From a checkpoint of a small transformer trained on Wikipedia.
Size: vocabulary 1208, 3.94M parameters.
Architecture: no position embeddings, ALiBi.
Each number is 500 + 25 x the weight over its row's rms, rounded and kept within 0 to 999. Layers, rows and columns count from 0. Numbers have three digits each. The size before them is the row's rms in percent of the matrix's.

# layer 7 attention key, 128x128, rms 0.234, rows 88-127, columns 0-127
098:456485546497467490524483503548476512507533503524494486537452525503505524557513505481506461532494488530509510503505469504491515503500488561449533495489432505530492511477485508483498492482488506508478463508513533548535473518505500547513505524505501503547504494494521533487508530516479508484483500512488547526432487499431492517494459515461506513526532501493511522483494459512504491519470
095:488463494514526521546522502473489505476521489484492463519483513470475513511500482510488486489486474515460502524503481478477482487512527545495534472488487488483492469556489444492484495467473491497523500526470565536555524532484529515496458503491481491492461537512501487483515472511517480513502507505476523520505470478469504477469473484473497533526490496475539432570534512462522472478503
103:493480521555461511531482498549490557487533490519489498496505511490539478515513491490502499474530522539499482435538509489488537536468514500523517491503522471498501505545514473472477564501495512467476490473435546517494470500491496465493491508469515483516489488526476532492490506490481491466499472470480499531511500477473467520542443509453498457516499502486515535497529499538510514508476
105:485454494510486510505521479520501513526512483525503524510508478503439496525521482481493499477497473496562463501526510501520474538467522557478505536493444492498491495488489509520472574491524494517467525483440514547515490492511485517520536492508492484511426472532514519514502478523514529480492517526502500561473473476445509529495481483494518505521511520491489518501465460504527471504496
092:467495524499540508476503514531519439549487507480515537465524464508485460525511438532492497505477522463515482491529542469532476537486465491531499490487545508498505453512512559492480510554490484495486452479447481526449497506487482526520516479506491498454523510471461515471506492494506470474495507503525495517511509484493453493510495474518496485493489483486493545491478494490474510542518
098:511506501485497486520471506482482519518513491508529557470483505527507534488495517518480493492522501461456474505515491510482476471474530512498495477507481516538483495483532471471500483501475465506543537539465503495519543481548450490514477529554509487512452554495499523461497451426464484488522483524495519496498496541503506500531435507503493523486498508543511495471525474528504490530526
093:508506472538495502519513503483466526491496481484554455497501536492462470486503551526525450485513520514494527517471470512469483535532502466509540521504526527526474511518498528491534512485520505499476502503540493527522474493487480476498498482489496509511509474481494504488515493523508544455460513501464436514502535513543531494483531541538478497439504500500487470496493534457439456502506
119:480457516497489509488485472496530517482521538479522469477520539529527508500467516439478482482480536484524536505501475512475524460517480479465516464516489516490484500476512446500512459510486482488510518491453561520492519512451486515479498527515507529471483516484480553506523470519477490522492466508491569503504444510498454535519480506482482476461528491483481499487495502520536493464527
091:524500524486452488487521456499479549498518517485459521521524478467487482495506519447482526502492518541477495489509486513499519454519521516514537525513510503446444545501512499488507552479503498535539527491465514518529506510472515496513456503499488528513542486478520498449513493491424442472484501489498515506506512460498506525512528484500493491488465499522495481474502554531500499520545
084:474470479536488499489512529480488504511489524519481505505462452479521509496563489501513479521493481519503460470497507486514507492470482514489497495481469467516485521512489491555483518489504529541538497464545537483514541507500524490542532490501515481530494529529510482519467514478513490494492541512569447479488494524472476540522486518433485514494499460463505486580520508493490517500496
125:530492503505488488536513454519501515455535538494525493539518508469515469433484502518485458460482476500472507510474454507511532453526517510506551526480529554509480493495486507515499532526500466500521492490511516509485478525524524501506512475496503521500526448463492454497512469526454482528514509512520505515542483514515509480445509486534487502505508524500487525549443540529507490475486
095:474514466510515506465517494530485560465493528481506485529468519484498502468490530508473534472534528540498486525540527498519532526504487484482531486524494503486492466530512504520547526466521522530499519491474502489468491487476457506502475504455487508503466475504443481530501448498511477489516532475458482490511479458525527510474501507502582470501529515472545518514506519488479467527511
099:506501488502476531517474501466460521454500492505486472488511537534523523511474540509530497488495494501487515505523476471509485493521506415500475519506531495497519472488514526523520504477481500542493509517504490508500494498460494515536507583467517501469567494465499511499491571553524505532487444502474480511447512482456486479503515523484509527499479517508506512466470494513504467517486
092:470487512482510487560463497555509542537474487523543502491511506473508509472515497465526458536490504475493491548496531528529471479517496517481521514557496524479537551509496516480486509540495510476471486507448481506466464491526524464476503459518530506473489461508514489472489520523486489513445499489526541514533530504481475478519465519518475527508458526476477521501518489515524497486519
091:459497511514466519491484521449502530493497470493487485483476545531541549537457488537479473527505499487510480527486520516485509496571485520439474480490484484488503556516468509530500504518499517459474462531467534489473469497505493487503532532521512478514518449504510518501499510473487505463512475476458518489494533523519490453530497482521492498479493491464473517539540498493465533487506
098:513529478494499458491515540535502548535473533500506477477527549453504561475445511464470508505456518496455490520486500477488526505551497538490526503532482513504490495537491486515492498468506507463513517524510523526496486477505491487527536482489476514485497488477526476454568491496481503472489507508529471519463498487512532531521470508533473481471523503475464515518476494462492497450509
111:514543501527478509508488503489522485467475523487520508501446529467507512493541483452517502541506497447457496477516516501481500480499530500517486513497529482501493536485468476519492509469486515482466482484476518442489499466514505481494487499452484470467475540510541506456527540476509495503530497512441507514477502556486545546561478500467499519497502507519470544500507483520453482482496
093:458481461500482511524500520540551479483511503504475483526496504486500439526571507540504496510472504507474492483480479506525550536497518535548478500467468452482546516500472503485489495484506513496469530470509505458486413492531499518477528498507506465472510453483515504511503509509510512514510511470510530491502488500517514526495482490521491477482501483448510482506488474487558517479544
105:510501507488484542482512494492479511489555468517499524492502502537526505519505505489480494514481460455526498485499506510471469507496468511511481456454512497460514487467527526523487521470533557544536511520459523484501514529496468520496518541536493470467532469523525515471487506520461548484505487501474507522515514508428464496481468529475469473482448473528523505487509476466518464497504
105:489510474506474490523461504488467551495532489473508443464492474524475521483474498490481568515491496518482543514495514486518500467490497496507528482470510513516539512525499487503523521509501485499483521444440492480476548465527472502503500526517532503503511539476454475502494471512473507491495530455506525470528521535531536483506525501489513519523490484523465521588489490527517502496530
102:440516517472437450524513519481499532552540453537493481464526516517513542478522513509518529512559479508491541517471484499474467478509494542493477448482511484507495518437474538452531472454498503485496497525486495513474533540468478528498503507495487500501500500494504472453499485511483492479511460513470469500509477493496476530504478521524517482500468502503485484495499491502540499493517
112:481499499557506520506462455465494494465483519489509532551484519466518483486522572428513514486523501476448485502516534503500501469517518492559504457476495469506520512523493485529469514461491500473502491497482537498501477494491496483463500500496525478481524565519480547457525509499467495493474504477464526495505495510464523504513496436482481486493508504468486529518516510490477490487522
093:535504490496525456501486462470459495490532537506489502539478515508526501485480529525499533472529481517469479505483501485485516516540480514500512520440497473512515520492493490498473532498512519482538496494503526492474568510501511510511493567458502449480510504492487473478553499494511524509555494478510486528518487458497500520478485517490523524548545435487500506494471468486486451506457
103:502477454502473514451520537507480515479507501529467479466525464491520515499504491492509520480506479527470484485517466471484507530475487514483537542491520566512565474477529504525516530508524573472526495496464506441490530476483523518434500502495500524516507507495501506494474479503505523486531519504479469473450501490509537531485499499529484489504525546477471495529488517537486474480517
102:560496517474495490493512496504491505539482523511476480495475488511498479483488487499480449523507488520461508507452496488514484518503498506465481535484502490500522522520546489465531487544511487449490495507483499503487510442452534505498491510550442524523470534485481512493497480496515522509513495466552565476521493522528474476510455510496493563491472472510521495507473488568479508463505
090:475501511536521502509516491517509482487501497530477532475495446495524470541509458510505539564518496557526524475523508507522515517493513549533534462453511519473485490476505487487502521535518518518497487526476479489493520545522455506518480475508498514528515504548491473529535456468478452434515506475531514509513509465510484481489517473480497485483500447526517491524475525508491488477471
094:465503532499470484496499506520497476498525460540503437481516470508535508505530492531502494539509485522497514530498507513476455474503543528465533501476464529531522571492491509517527495486496491463455519515496536480530518515485505525503513481501523498507462468516446489484450472468540511483468516493529482500524503539503480549495514496506520467484483530506502539519506476557510532487533
096:467487467504510498522504485533480562527512539513524492501499503509506488469494606491442479466550527503500478546508481521512485492537469478509514522513508528482470518490494472553512524508493475516481499524471512499532492533493464487519505508474472495505511493544447504484500454492482479466460486499492504497514501480540491497497488519501511475454520479513494472520510515465554480497520
099:528525467506453502526537466496497526513479525481500489515508501491491485491466494505453514515449521496510517460504531481499477513465495451476522519498477471474457489526486508502472487530572490526532518474487540515497494518510530478518478497493532494513473480542468511513482508522511527481493533502455550505519472512519507477481453513457529443502519472485528467543520524484514458489471
096:539465505481471475501491496506471491464463531485482500501511493514521463485494512498472478485498519464467490548465487434482482500505550535497516525504520478498486501519522464534471519505502493458489489477487541555558530509483515501492530491474456497548492481476486505501453492508464528468500504471519495524489510459546501534518533503497515503507487487474538459526533518466486527503548
102:482490536504482502484489540485511499510485504475456527522539496459526532506460526489503549490514463505498482477498476504505549527500501490517498484526494436510530519523464481561475548491498512488449518482518508478547499471513459511488511557446537487470500509528489492497513541469497487458494470526486500514485524512507493534527462481472490500521517494466529496516524491466507466545490
087:556454480464525488518501493507503475518512489536493499500569451485506500518511469537502504527442493510529504451536495475507469518495530479534452504469454514509511509489498517537504493498514506537513538525516483476511499458533545489552494513487469495496463503525494510452508504529517533504502504475477513475481507504478458489495507524467531472498474502550527523480466461510505494533494
101:456529504497523487480538483501492492522493541528523519516455505481502501473512484483537458508500473507485431540556498499511518500505510482507429530516510516465498474490489471446540479451471531498464534516474475473532496474530519512508486474504487480491498495464512498529477527494503483471484551479490502449515519517512490488530488465474510500500481466507477508502540484523446475523494
104:521466436543519485508518464519505501507552456507453503501515463487523511505484495494517522531525477456487508472478514515502454508501546529463510514460520516483541496495497518538468544499489481507511521508450494513529517528533489503498513473508525480457540501500495488510483490496473518487499500496509481496550497499512520468531562464484484486516487561463464506515473535508525546500492
115:466506499468477497473475438446506502508491498501481509520546464504506556524523491506455555486484474454516493528446521499489515465524471444515503482517473500540540447474533524503498510496496503508488511527504514497507514514519498516475459532520527492505472547543456468488475488496478510508511524510502521491508498493507496504501502480526548460485522474515492525508536500479504505526563
101:451488526501525495517475504485452509515513479484527497479469476513557512482501497505532488504460513476502545539530504523544507465511498516469492511515480497493515502515507437487525527524507533511500517469485486467491509473507515470506512449501504512490489502490483506509473438485472494531493550430474497574490552487468539518480472487487496484524508503469484494520470531509530501535519
104:461497498506503494471530521526498516501504473531464484512471446467501472542510496500538483547501503545475477499479491497510494489490513528472509518549494514494521512509551443472526533489474494526491474523458450500502539465479494499502547482536484502510516503464505516481481530464498497477511501497522496438505494470468520493498463533493527469467478476549490471522471497561498488527511
107:486508486513463503488522519478474445485500487530533507503498514491476501514482498460496509466477480473548517494515466534476506496486556473494510561529487478472467490514535491489532485507464497524545495513480465495502524529525507515488465569506536458518499482488498491484504519509476502500519496530478485505479481563492465530507460494483526463452508499526507525454539512499495509494565
104:502498504518520555497473490465505523472511506523480485462495503527474468500517519530526539486520476540488539490489547516479484519503468503515515477472495459513515519465507521509481475506476533504518457491540496527503524507505511532480471541539448447500447538539515529482519500473526481503502452527465522468500522522567486481487482500498517544505519465513507507494488532472487475474483
116:521469510492482504536520541489531514492534500466495498494508472481528513484465521505484532507497484497514543436526489506466559522511491501493509485487464482476491504482478500472437502430485500463477505492502491520506472501523517470504541472463518504467506522486518543506490493494522500488472481544487475535472528489524511525526476494496479483535527503445536474509499499451543479548537
# layer 7 attention query, 128x128, rms 0.227, rows 89-127, columns 0-127
104:491507507443492505517497496532503515486508505474475506484497511456407521508508522493496526475465494514504445499479504471454488503499522535478480532508485541532503501534530511476463544510462496493504511517504529508506555465518500476497477535446542498491521526489485483491530474494501521513508521458490508474482490513465524507511513500487521528505500486516538529587521491480490543514509
103:502482513571502496488494542513502469497482485499498515520524541490528497527509526518512457493518490484498488479485545483526511536472517538527470533545519433480513491523487481493471539535505519489481513504482501526504517501479501520467497507456505467514515518475529494536443512488511453502475472519472462553460488527483489530568524491470521485501511506478534472479504507472511536515495
104:516507496483495455478522541516509549557530524517521468482497503527471474520531472478494494493506483521562503520516483466499474515463491504462494509507472518538529480508499525549494522452476507523491549511454491510484471528506492530521480519471494512501485538463492494541494504512494468508476473511487523540497492487478523538440516488497516480501496519497535521451450493516481481515444
082:529484490506504522529475494481542498495538480482500542504490527544485493489475492511528523497475458466505461496506531464581517473522488475463491477460495503538544462501500513509458464503538469498527468476482428507461508516464511516483460470506482513515501510510491487527501516505541492512472515462493472505521506489480471512535479534501508512503503485499487494490510552545466513500543
093:489523517460489465503447479503488508476495521478504543529515473501482497514471502497481499479488516447529494473475526534492473483464541502502490494521491495478504513482549510531493491495512450472511499517509484503519535454483503485456476523544511527516480548515506508519496469486503529546520472512489540477507480549473457435479473521458520525490500497554471529461514475524521513524486
092:521489465498499488522503514491453541487491489508497463510512497494495468521493571484497517476490537498482506527469497523498549512509504501522523498490492491504480515519526506503478478467469486501518530532511506532487472503500528505506512509461488492540507430517455526451463470508505550500492592497448446488480531521477549507492516498519487493491539525517494513483515518459470511502523
121:500477494525532537473498499484517494462481525480481506504483495526488494541486521496503479561478510453537503461492475491484517506502508468444482509525537473470463485495505473498492434471503513528524504511515507548514508543519508487510479514462508543494508501451570533506495502474467545493515503504484487465492511505483487514568474536469500500455521484508493538507490491463493521468502
093:484508482535479500494512487520510490457483492506483495519514490492487515496499483479478518498523571522539481471518479476523514548503516545556556474516455479491491536497531527491461500448564493492490532490509494520508545556534549497500544497486497502527486472485496537466511478435496478488471473485508483490509518497523487480508534494484482483472472502496478479475520513527510495538501
098:490486431525502548525493517509482491479510529497460517513474490498501491491542510450464539519475499536472492466494565454556489503525494512473490500500515450509473500524523483514469507490491527493526509497502513513477514452554438493530511501462499457507471542510484463501490504467501489479527480501503475477463541491494545491511474500532512482506498512512493481522516506502478523456533
096:493515513549496453497511509486514504529493503525498483557472520478489504503474524531502535489465516504474549492565444520452495546490530489505483497507496481452505534474508447531458525516494477490483506455506500524479482485506503493525536514526514516508532496521524482468518490523480485464478497534522507541486470487531546529447500489520523474496528501477487518518468535480484463493513
100:529482478491512508480516469514460519490493516499477544534531516462493506467459498509520555454538485510476475493504522475519515519438471484538560499506497484493494477502490516523529534496510559496485528523487486494520522523468515519483509498463471522516510489528493481537467495450537503515488532479490461532490454481490501477506480512471535507503520500465559507536549531504507480500492
092:535518496529442486553518525497491499500493520499482458471518501518514516520503540531568463468489507488495522488548503481504509520479510483488474547500526490457533481494473488469499501461479487509451495502499482532486522503488448496518524506490503496482556501453484478480495506521503507536506480499470524507498489499452476481542465432460479494521523468495502506533509479487522512553483
085:494484532512493506505509541517487503530519474482551512476503474524544481539529416511487473520486509495510505485523512497560488549497504536489468512511479505537505545512540495506489487515486489473499466461461483491545459502486559506490529455492518502532492491488501492497515528518509521542486504487504490487488502510533520515496494464534459509510434515507439518489499481522524471489519
094:534507474507506526506488512499538478465470477469544489458436496518520474530519509452472482507502519491501494487481513502495531521484521518508497485506482538504498500483486477535494507527490530505486537480524537525551524498498529479437494531455468470483476539530565519496532531458536513467493469476521485503488505506507524483536474495484527516489513541449515506489496477480513491475459
101:522498559499479515534495503494521549519475507505497474537516462420508533491500491453477534530466499502452485493493508499490505501509476523474501493524499511505490509509521474495515479477550504462489557500492505524496529535466515501505471443510523533546497489493522505479486526520508506467513542491516473473499486499524541525488489507489478492485521511521415555480518494504473478477501
097:532534480524502539505511482500499480454462525463528496549505494487509498466508515484480528511497554486462477434538524522494535508502480490486448474483530497493470520478524455541485488491459531464513508490502512494507499502500480452507488536464494493509490529485518523508531522467484488501542486497516511506473515538511550484540483500504555445486486520513508466497490472460479489468510
103:459518477483514488516492536507528489530516511523486501477506508501453458532533493486545504595492474486533470523510479495529503488494516477522510507456483475517497503506457490507494499538514500500517517486523544506491471471492459493478542478470533483542522492505507478499497501546512450481511526500518485524509455481521492516502520485482471467490466497438543495493491485452521549520504
094:485500542488535534519504537532490460473502539475454516494491512535536504524511515467479542489462481491519513510523524512508457506516484518492492518456462473514509489490506517504485466468528518554509505498477498513498530527484506574486505540514489471482528515495527477459460488485503517526518527488498504457499525526438487478539523524495468501485497440505477531504543517511508530521500
103:521492530496508477496475526444460506513520524499495485469507443550470500480497484486464499564541527485482477489508487510514491476469474467536498500473498519519554445499491501508540535515510473517499481490472495527546530480504527500504489519438512517502547479487504454522509483513513512502497524435550510506516509531535509521500476467498524500489509475479520554474492498522511488506487
089:479449498482489490500523506528543507522539534504486472506492501485489495499489471504484462502542494476521519504501505497477527528517471500502499497516533515541478530442509514485549487451492474467471522489529518502516522539490526535511492515491499519484483509538502459476498545512487524490512549490482496499511544478473471534489518511509482477528535454507452525491442477578532473484489
097:487510517515525449458505468511485505504510455485489482536477509484512492454524510495545489487507467513475526542500467480508473469522502531505578488504492506522493517480482484511512510545497487485451493440508537483499472465486528480501529517482489538470521470419506490478476497525501492518459511455495496495547533472500511502472545501493506466494477492505483500527495487538487485463503
097:567472469508484506493503487516500486490523528488503490527505542494516524460482479494503556489497458484450556504492527544479508506515515528498490492459513466466491510463490512542448497491501464482496522474560498506514509523496476498508489499510533501489528523486526488495517500520505455434537547494493528522512465504499501486492529517482484564555531458486493504517519494482495523509485
099:474491439521470474500473524509517518474468519495464473484520499494566497476473535489492524488538498468510464509548522505474556459503524487486507525500538499508509486510540488520474497455511509517465516510480534470488561529477467514474513483439481516491493511533535509463501509487557488473509494477508496502425482535462513524512493508506501488501520514473521523498494510495507494486488
097:542547546444517490485478500482479495488505501535504519491485503547526493483483474506535449538497475497465541489467520510461492510518503499464488502473517508503516493533514519491493457549526501519477489517501496489530493458484521485520538522564526512492485494460489480484505501490490503504496496459535522456501528506504475448462513474509519522527511489524501484494448496567538521497462
092:445458485511500502503494495513495463472486509497495528538483519488475499487493479497525509548489501521493464476471512519508532498498517515515546486534480504518511490451508474476499504514496521555509498508508465537487544521514507483522487511500499501483512507585550506493478506454473463469504489541550519478500470500493478559571540486474500525512492490481541483481468528476478513493511
135:506530459538485543516484519494510508489456490504514488533500479479494534509491481482521490512480518464527548477524509494514502526514479494463502491521517470474485531517489438497510479529492517481510491483541452489473512477519459498514503545484487484456501519552490514499471534483495514491501464585478464513448527518520519493526480473494491482493535508536534509504541500482475444515485
092:489488510476543506482515482467506542476518512532478518509498476537503538498501509516456516432462518533478485507494519479514502531478502521528523498510460523469458485524528477516535479471514477508474510538482509495493491531530483487507474517463484517479503466517449486528437504458467485520490558507466447497523514520510501497460503514506548473516484489516497505516505517506527498512565
093:522506484481509523501533481518457504491507475503504514526503520534517531492485493515473532474459500517525469508506537509475472540509551472482501514522479468502472477514505536468501527515512561530483498484490464480521461506485547554450504487464506488522497522525452470521473536467488532519490483480450480501471523496492517450524452505513557493483464537482513487532494499479503502502518
109:509526527499495497487499506485507480458461529467498480495469459485497526483513508453502545490503523508476506538517507473495528518480479528472499524507472537453452492529524489511471494552543463495483456486503555528437539454516475469482512480511478467548538508484506526471501515530529509474507530493478494505518507455533508494512512488534513508498503504517466530514485500506449506538490
097:452525515539502480477478584496503481520503468484505523526520467522523515514419476472504494494493516522506473501485504510532501492531484484500453517524514466539512544518459466508489538476506475482470494496506504486544516538478487473487452496439526492497524513549497524532494484483511479482497489488513475498496466509522494473488477487525470503496485472486463521466507486449503493530522
082:492572516513485529523490535490511506494466490524479492511508510473501536536510479536514454504450504488512484472538512521493445514510527549523455509482469511487539476511477496524469502475506469543499486493522482502507481476532516526465503519501483502475507499503484489481471556559513497515520502474510518491506514475496478486539506506552545508494499515497433545515473473525488516548487
086:491499476543513519464485476520501495466461527501490509544472489464497491531541526489485482425489528533442486534517548512493496484544524458466484523516512523467479519504497451483495505487496527487481459522493512497487536471487497481523532525517500473504461487526492551502501528472464512504498515498494503447478490510480485517491533559492491504521473519498491520520471557497535512510504
104:483468494490502472517498460516505497510533475511499505494522468547525516525491456499519471533534491432506513483478555507517465486496489469464480527491499501422537482507533508482464520502499514569474521529486501533526463527554510446502498482496519501467537472485500512462506519518492471489501503465513489460510536501483495456515513522508517498501515501518446478506527511514489500502523
111:465504496490485515480542483471475501483460519516479501493515483537514510481499500498476533453531488495524524502514491476507528465492474453470524502515462512490487478462517455504498484506493505523488482476483548456490532487465473504477492531502483515529496575544486453490523478461501530527509492495474515487484502531517509466479543497462561514509501488504511514493501547477490475571463
100:513508507475492484499510509508503481487508531431478564474523470526522484487548472433541530520504462502516492501540503519499514482478522498492512502515516481529555514551493494511510493521464507505540483500469504519554498452524501439511494516502522484521478512519492459501499484498502488529507502462447485502488495515457507528498486489482502485496492476507490498525522547484476571537513
097:517465508492511498547540476518524526474529475497471461501489473502526489511528470506475498543556519526470488487489515491510504512498552521481461493493496534524507462470493512527504502477476553543507527511524531501509508522477481479480535483498472506466500514482560537488491479483499518521506503506517482482519483476474490471510474466473533482523442479476498438505482559506559507488492
097:438485506494472490497499510496496506515496442523497559473504482530497499470488509493501471487418519510540486494506447565481510486497545441503461513510483483490485530485500499496506502477480510533525529527461433525523500541478486500510503522517509494538472451461513504479505515500496519481524493501513474516483501503470490488509477468475478486484492521522480486470521505456490519543526
111:475468492492444538530487488506512484446503506478491507526472529552467510515520503517473523500500488522494474439514495482479473507524490521513523449523486498487482518489541545458476475480479493512543517493473524522535499512491487556492508523506461523530482504560513499485513499428498500522532484522487490475512463516482510499530470520482504517456520497486546508512493539485515464472516
098:490481509480534497508533474497536482480500515459503485497515532468526531471550516493469477509494513468515496461568493522503508474522535487465495476496531483532506497471486505479487520473489482467459479490490530528491481523510562470484519493529536553524515507482487518474514496514469512483491513503504519492494556475516528499488444530496466490546479511455453544526458518475494497498520
# layer 7 attention value, 128x128, rms 0.205, rows 64-78, columns 0-127
079:556532539504482485501508461500507481487509456481524506542541524490494474515491499511460528464526527456464509530524517466528503514494499491512488514529518522597485492488481472493457476475459524521504513501521477509505483493494508469512492455485474516473532507522469465477502518523453499522491474511467536487513510498492490484470484446514539500535509462477502542509496473495488463483495
077:479476508485480478496523513524520543450508489502513530505491481455469493471449538474534487542506525485505508511497530533483505488483492531455474462448496466493510483546546489476498516507529516456499502517511473447568485479485499502507523519524501515472436493473539513515496503498499517524480474472484523556469488510505500512464474470511506468498488490481488520538496473496522540518502
071:463521516493548514504497513507473503500492543451496482446515482481475502505531514525454513506506479496488539518497484456512513528487454520515539454463504500510507453531514469485516485486535489507486560492479483502496548489532540487523514530475525486512518458514478498468520522440522498504472492502538539472527477494496493541485473505502516519528519523478538487474522533520511517550480
074:493503526508508558451481502502478534465496489490514499489497484491515472518534491506426516520514501461487484557524481472555516514517468527544548520447514514501522526493533474515449493456523511484485519482489497498507513499537506487501492486527525511503546493502512466503485485491527522499472487506498513489531522504539489523487431533471517485491500549479474511508549506498506484452478
068:546499514456481491518494493465551476543547476500494521514503517446524554472538515502503457459532496504472516478494485526463498512485483449506506526524461522484507502519510521484510498493555507487495459507453502518478485505529481491474480498499467493478505541474483518504477511495519537432488553497522508480510497456475490467514473486489492517507500518498528499464518506463550504500469
067:495448527502493472463527493519497546515489492456522516427476463502516483511504504524497532530483476455489561511480465512514523511486495488504509481485491480475520477516485495517539521483440494471508505505495470504472509530539501512508459520474496461483493440471507530474490518515508460518498478509520502503509496488531492516474496498459499513557521482512550463537534508485511496504558
072:515497502494484501522462470535473474507480510485562509508484488523471491465509505495499485571509499493492523454496533532466484491505512516540514449510485504509515514522508480477515519486540498515500485516487478497528483508533472498517485501475522496486480543520482500531452478492485465481520533539536495524436474460518509522452572485482527482480484493486442533485506481487509502493549
071:473452506506478518482554519488464479518479504477517500457480480507522485514526536547535529516464487520524518518519517485490492476540468561474517495494462475521486455544508496518483485502531524518498491539503499511567508505532536566512513512485494490517481495469498537515517494500469456522448490487541513521477484518485484502484536519514476489537498507530478470494500515482497534532475
072:499455498510495536533492499524550470490542509496548512531492519530499516483508526499483491502504484463472470472474496482441505525456520526475536478531497479463550460510473468470470538532499523471503483475495478501510516516472462499512520498489515532498470524502472460540519504489485499508501534479547496515509528484528488446467474477515477501467509479539543493525477465501497472540495
072:483473472465516542512503537493510504520495480471489538507497530524444528481454511467513462519504517460544512524523517485528475520449477509489454494518443520535526472474503504449510490530491517500490485507487466524507512486488491489512525522513480508547503521507501527506530529484485460494529479468477490535473574447483496485508473487495497459500510504509459462481465518489507473493507
068:514453478505513549572497495485524483503485497508504522494522558503484505477486519487522479506501573468518505480498508485510519496494489496511504475514545509525503500488465500517500514494527517516568485477483455506497552519511492519498525467521493470553467493497472501540490502517527484485490502501505508467468497510453503539457573459517527463485494463494468523529481458498501492487496
086:500482538536507476481497473440538478466511519525495491473494486541490479485516510513497514486503531490461518539507532486534514505517498512547475485481533529497472491460458470488509491497505516534471495502496511548458443505475501476491502490510487493500534487513501483496466503530483502535510487526536489497475490487464526466488431477455483462526466486479470538531509497512452440490485
079:512491489510479422521512503479512498509523479517517533526502518485448537504483467506547477523487503450486502476540523533481485506467528521458504484497469512538515474509506522490566556521470529529512481474518501507496507498472520515490523524468462495486492494526508498514485525560486504494497455457460502514495549435475511543526523497500495516493515503522500516508482499514464512502526
075:510435500495512486504509498495453548541443508444486464507507472468516516484467465518501504462546499495470538494544496499479555538490530483553506529502521513458520486536464495493481503515489497530503523522488512525464471470491527507521514507501486476511509501559455514482477529495504507518515513535510497457545512486492475488464479483512501466480490496507471518510554514505504509498493
077:586506515501502511532510503548511527477512483507492516496522499511503506479481510498505479504528541489486531490510518484506534499467531466474430502501469497492473543529487525446497517469531494470490472499502494465511472548457511515501466454498493511511501519507510460461478467556483512524516520493492465465509505489480474533557491504492539550479528491512495517489507520507458469497491
# layer 7 attention output (transposed), 128x128, rms 0.256, rows 64-78, columns 0-127
090:481541515530513486479494537503509478487483498489467500463468470487477497502490496460520481529505541510504493493515506531484535530467568479515481481501485501462495514510504535485518481514544500489488546476522511499491509484517489500516539528478513445540488542483554486503473484498551450484518513519512449469443475500511464545507491492528459485478512489516459513455475519513480532500506
086:486473507483542514542489479474477499540490511535481496482477502553515462473562493569488563453491474501511516468484524496534514523480485456534529477496507477478485478471513530503505498536518509548516490527507499490479510522528490538494478510477469481544539470527469464489545505498502478511477511493516540489509537461510509494525502503492517533481514507449513515519502469499506492485524
079:481487535528474483497504519531488477481487514533513507529498544517464515503504528492539445503481507505492496492480483527494538477553494454509481555500513521494535515465521550474480498539501511497478496521521481550510491540459482508521463496472480485474496525507512509480514488528523465519551477502504491527499544521495472488474514524500494555495499470474516556437482537486513472498531
083:476494498509442449485491503520525480486502511493500488444531550511469497494506524516543453480504533525511545448510499552522495491487521463523483465499495533519501459480482519505527495473478507567496483479498481503502483478479518524523521535479495481466466485527492501495516515460500484507506477523496524500534501515516459487507536445527485444512486468467465466470472510510513509517482
081:443479462491485542502468531517474547514526521505496505518454485498464484484495498520508531480451544496533467541472477501517478424508511516480486466494470515556461475512534512495478514504508523484510514495538486491490504524528499478511510501471532454531505499461550495532563495480482502485471464484484523507500487526484476478496476525494489493508485504485506512498536513510462453499481
076:474513549478473525472474430493521474513468504547491510530506487508498518477486482502480487494525494499494496515548517483511527512583521470493518514516490494489527510437513526505473487485478499542525499510500481448538514495465477492506474496518523471505474592529517514478520516518494474538549514472495499489494524472471534468509501504477534499480510495491491482473499522475492489502469
079:538506458503494517506515517493501498496500468506488475471507511505505484469494493498502530511517482526522511531482520447501512470504579478496445465485473497513536503491503499477498503477502500463483501499519484468466469496489506518509484519515467508564499458473447512501542478493519516518531504433484497513461519480463517461537457532459486496482561519459526464500510512489467486529499
079:533474485511506518567507471516464540515528498506515467498501487537541523491487494509506481490548503493451480493529448508510536497508515442497493492511507486504537497478536480498467492488498519481477469467523498483467493537452447486447469476477500474495546524514507542501505488501518462532513488514508525504515502447493551475492482502500548544486511527493482512487539523500523489475483
077:470499506488455487466507555476486500497504546505451508531470495496507496483488505476476534506491492527469490532493497525530498508501481505467486492504516560494455491485522501502506492499468474510500516564549546490455477427538500499474493512468512494502533466511518497516503497496534512500498490488478496510493532489436496531522500505494490489499461552561497495503493476543530545467474
083:522547507478519458470491493487460488520482517512530464498489476511518476539495531499492528499481466505448506514447502461509543477500496499475555508502487494531499507555511472554500484529501500503513522518541520490446500489476486506461476517506502502495534484501474498497473485491542507496513537522499502462538444524527483475517522508510514524516522481549518515543556490531506521471464
077:503506487520489433497452492523474461506484516491477494466514446525488498493481529512509508492488433498501449480467547489522465490485501488473495483497480479499503469494507470440506511510471487460448508495512519499472478480511438510469481515526507529491475475485517477482461476481528528502467512465519470471517507465510478448517488493480488533533472528509499501517489518553490507520471
093:496504532491499433466489484520487505523525493503478511511531513491472491519470480490494513518519508460459470466496524520485507497492524480471520517504470495537566492471518482546523482463479496486520530502530463450513511509480512529503485508501483492541497529543503514484484488435530524483517514532468467542487499501518542537527550444487476494486524485518511479497476550504473536493498
082:529503541450522505557473458497468517526497499487487456456474454514518468491472532490461546481460476531483467535511505505496474513503533491500520491504492518501475526505544492527515470519508482484544559527469513512492512483495490495489482515528522475553506492502489509458498442504459499505505525510518480465453475546508536502510482490522515507524506468507511540501473504480526481475508
084:492507547494489512472461505514517469514506510501520515481449551540458498514501454476490510495483514510536459490497492485525527453527520516445486459500483507509492521480476487473534487479472468478495516472500473459488497488464474550490512458509475482483468506426510487494543514517509479456471472479472541486512487500486473517498483515468509521492510476467497526437466512487512508493509
087:445541491476525526486509478464511477508511526445518508547472455494476498497545464505503544487455509504528491533493520500443464504479528547512491502480505499489491493483491501530503464532493510509499517503513542487491508475521484499535475489512512452547490440439502548530478480478496498505514526514502521550497451511496513490462496485499484475469501483494489490532486487490541520525494